{"n_layer": 12, "d_model": 192, "n_head": 6, "n_kv_head": 6, "head_dim": 32, "d_mlp": 1024, "vocab_size": 8192, "activation": "swiglu", "norm": "rmsnorm", "norm_place": "out", "norm_eps": 1e-05, "positions": "rope", "rope_base": 10000.0, "rope_fraction": 1.0, "qk_norm": true, "attn_scale": 0.177, "bias": "none", "tie_embeddings": false, "parallel_block": false, "init": "orth", "init_std_qkv": 0.0467, "init_std_o": 0.058, "init_std_up": 0.0668, "init_std_down": 0.0668, "optimizer": "soap_variant", "lr": 0.0105, "weight_decay": 0.0, "lr_head": 0.00689, "warmup_steps": 41, "schedule": "wsd", "decay_fraction": 1.0, "decay_shape": "linear", "final_lr_fraction": 0.05, "batch_tokens": 65536, "seq_len": 512, "doc_mask": true, "train_tokens": 356700000, "steps": 5443, "dataset": "wikipedia_en"}
Each number is 50 + 15 x the weight over its row's rms, rounded and kept within 0 to 99. Layers, rows and columns count from 0. The size before them is the row's rms in percent of the matrix's.

# layer 2 MLP gate, 1024x192, rms 0.0666, rows 1-5, columns 0-95
099:59 51 38 71 34 50 44 71 52 57 63 70 67 59 65 52 28 48 65 46 41 52 50 67 44 49 81 31 40 48 66 49 54 56 17 61 58 40 67 52 35 33 38 53 52 39 56 61 39 24 31 59 40 50 62 50 60 57 39 86 51 30 58 67 43 47 61 32 76 62 54 36 42 57 46 34 29 45 53 51 57 09 47 46 09 54 44 30 61 38 74 66 34 47 55 46
106:46 40 53 47 56 37 52 47 47 58 44 51 28 53 47 70 54 33 42 49 43 55 40 37 58 22 36 16 58 60 72 49 50 18 53 56 47 24 32 40 48 45 64 47 60 49 28 53 37 73 62 68 54 61 53 19 39 77 49 44 43 46 50 53 57 51 30 29 44 40 54 41 48 45 49 43 57 19 64 47 36 16 70 27 47 42 39 62 36 62 41 49 64 72 48 68
110:48 56 42 49 48 35 46 56 51 35 77 56 51 51 56 37 44 72 05 63 55 12 50 57 56 59 33 64 44 38 64 51 54 65 30 74 50 46 80 17 54 56 69 55 43 45 55 55 62 53 37 64 39 31 48 39 67 36 21 52 48 38 64 45 45 61 56 30 62 95 15 53 63 29 28 30 49 44 36 28 86 53 19 30 38 74 39 76 41 68 47 52 61 61 57 54
102:49 98 46 62 67 62 55 54 42 27 79 57 57 39 58 42 21 59 25 35 55 63 72 51 21 52 44 49 37 60 40 35 54 46 30 22 56 80 40 41 34 52 37 56 42 63 64 41 34 24 49 39 32 34 62 23 67 56 43 35 42 31 54 48 73 52 53 70 00 29 57 65 42 52 62 72 55 55 47 55 42 41 45 17 61 55 96 58 65 50 38 67 49 36 76 42
088:88 38 36 29 59 75 39 59 56 51 71 60 33 61 49 32 52 60 30 56 50 48 57 53 58 60 57 68 53 39 49 54 64 17 68 36 49 70 42 49 57 64 77 42 26 38 26 37 25 61 41 08 24 67 30 53 31 53 53 38 16 39 38 43 23 49 49 57 33 35 36 54 74 43 69 30 56 40 60 43 35 61 69 49 29 29 30 57 56 53 21 48 66 78 56 48
# layer 2 MLP up, 1024x192, rms 0.067, rows 1-5, columns 0-95
105:71 46 46 65 35 39 33 66 48 77 43 52 74 52 43 59 27 81 48 64 62 58 67 46 42 35 51 79 48 74 53 45 54 39 57 45 32 56 48 63 41 45 45 52 59 77 61 47 38 50 55 55 85 23 49 52 27 31 60 34 31 50 54 49 68 38 43 57 45 41 77 36 54 44 35 57 51 42 72 45 51 51 30 55 28 69 33 52 65 48 83 36 42 31 62 33
100:41 54 56 39 60 37 36 44 26 60 60 33 60 52 32 19 60 63 40 28 63 56 41 66 47 45 59 37 62 43 59 59 53 70 54 51 51 31 50 92 31 41 41 57 65 53 64 30 54 56 68 66 47 38 46 75 65 43 62 62 27 78 34 66 64 60 57 42 49 33 51 57 58 29 44 54 33 65 46 29 30 27 49 39 33 66 42 63 51 56 55 26 58 22 34 34
117:44 58 32 68 33 55 46 38 72 36 35 69 23 53 61 53 54 56 31 62 54 40 84 29 33 89 51 51 66 44 44 57 46 51 53 46 72 51 46 42 57 42 44 32 50 39 52 51 24 40 42 40 28 59 54 31 51 77 55 16 51 49 57 61 33 61 32 69 56 71 25 52 68 61 71 44 59 35 29 58 74 45 31 43 32 33 31 70 43 56 75 71 63 42 75 74
095:51 85 39 47 49 64 73 65 46 35 63 76 43 37 46 36 34 61 35 28 47 48 62 53 19 54 32 42 42 70 44 13 59 46 38 38 57 82 30 40 37 65 36 51 39 68 64 35 39 19 24 52 32 50 70 25 71 46 27 41 49 36 57 49 65 41 61 58 10 36 51 75 44 64 61 67 45 46 33 75 44 47 33 23 65 42 89 49 52 64 41 64 42 29 63 54
087:68 21 66 52 57 62 45 55 42 55 68 38 37 32 70 39 38 82 45 38 66 34 61 19 36 58 54 74 27 30 35 71 45 38 57 19 52 67 57 07 40 64 69 52 37 43 28 65 46 78 35 24 34 62 35 33 50 88 61 70 56 44 59 41 38 61 81 83 54 60 37 52 53 50 33 42 66 33 80 77 52 64 64 64 45 21 56 42 46 18 42 27 48 41 52 29
# layer 2 MLP down (transposed), 1024x192, rms 0.0668, rows 1-5, columns 0-95
110:45 69 26 45 60 21 44 85 42 52 59 62 68 52 44 46 53 38 58 80 50 50 66 72 56 33 47 58 80 52 70 43 62 22 64 56 66 65 24 59 31 48 63 36 52 50 42 45 41 43 37 59 75 40 50 72 20 57 38 25 63 49 50 53 64 25 51 57 33 53 59 33 12 51 40 73 48 39 62 63 35 46 43 61 52 51 61 50 47 47 36 34 42 23 62 36
100:42 50 38 42 46 23 33 61 16 39 51 49 29 24 66 46 47 25 32 50 17 63 64 54 61 40 43 48 61 55 87 38 63 52 51 53 41 64 56 67 90 46 82 48 72 30 46 69 47 39 43 52 62 55 50 46 49 73 60 66 59 47 59 61 39 45 54 73 80 48 44 62 42 58 46 44 65 13 55 77 46 57 65 61 56 55 24 56 41 59 43 29 37 51 59 72
120:47 70 48 62 18 70 69 19 49 54 31 30 42 34 62 49 64 78 39 54 59 52 42 42 29 69 59 62 22 41 35 32 49 58 61 53 45 42 57 43 51 33 36 37 32 70 56 32 45 67 39 73 32 61 58 55 37 64 63 44 53 35 48 41 24 70 58 53 22 92 28 58 54 50 52 49 56 53 53 57 49 41 31 67 58 29 31 81 58 70 53 50 37 40 38 68
082:49 49 67 60 38 34 35 54 37 70 34 65 39 65 53 59 62 43 64 60 50 50 26 72 54 29 86 44 55 39 43 39 44 59 68 61 50 61 37 58 48 30 62 54 25 69 58 40 53 49 43 79 35 33 37 44 26 47 42 73 38 77 44 66 57 39 49 20 94 47 29 20 52 62 22 47 43 59 55 49 59 46 39 87 85 61 23 69 45 49 56 27 19 71 31 56
101:43 28 64 32 77 55 90 67 52 65 50 62 64 53 71 22 47 60 32 54 63 66 64 49 49 48 71 45 47 36 26 50 44 23 57 53 89 27 43 25 26 56 29 47 84 45 42 38 49 70 34 35 50 52 28 60 27 66 34 51 27 24 33 76 56 46 47 37 74 42 49 60 75 51 65 68 47 42 81 56 72 44 55 45 31 56 51 42 41 50 58 58 32 44 56 40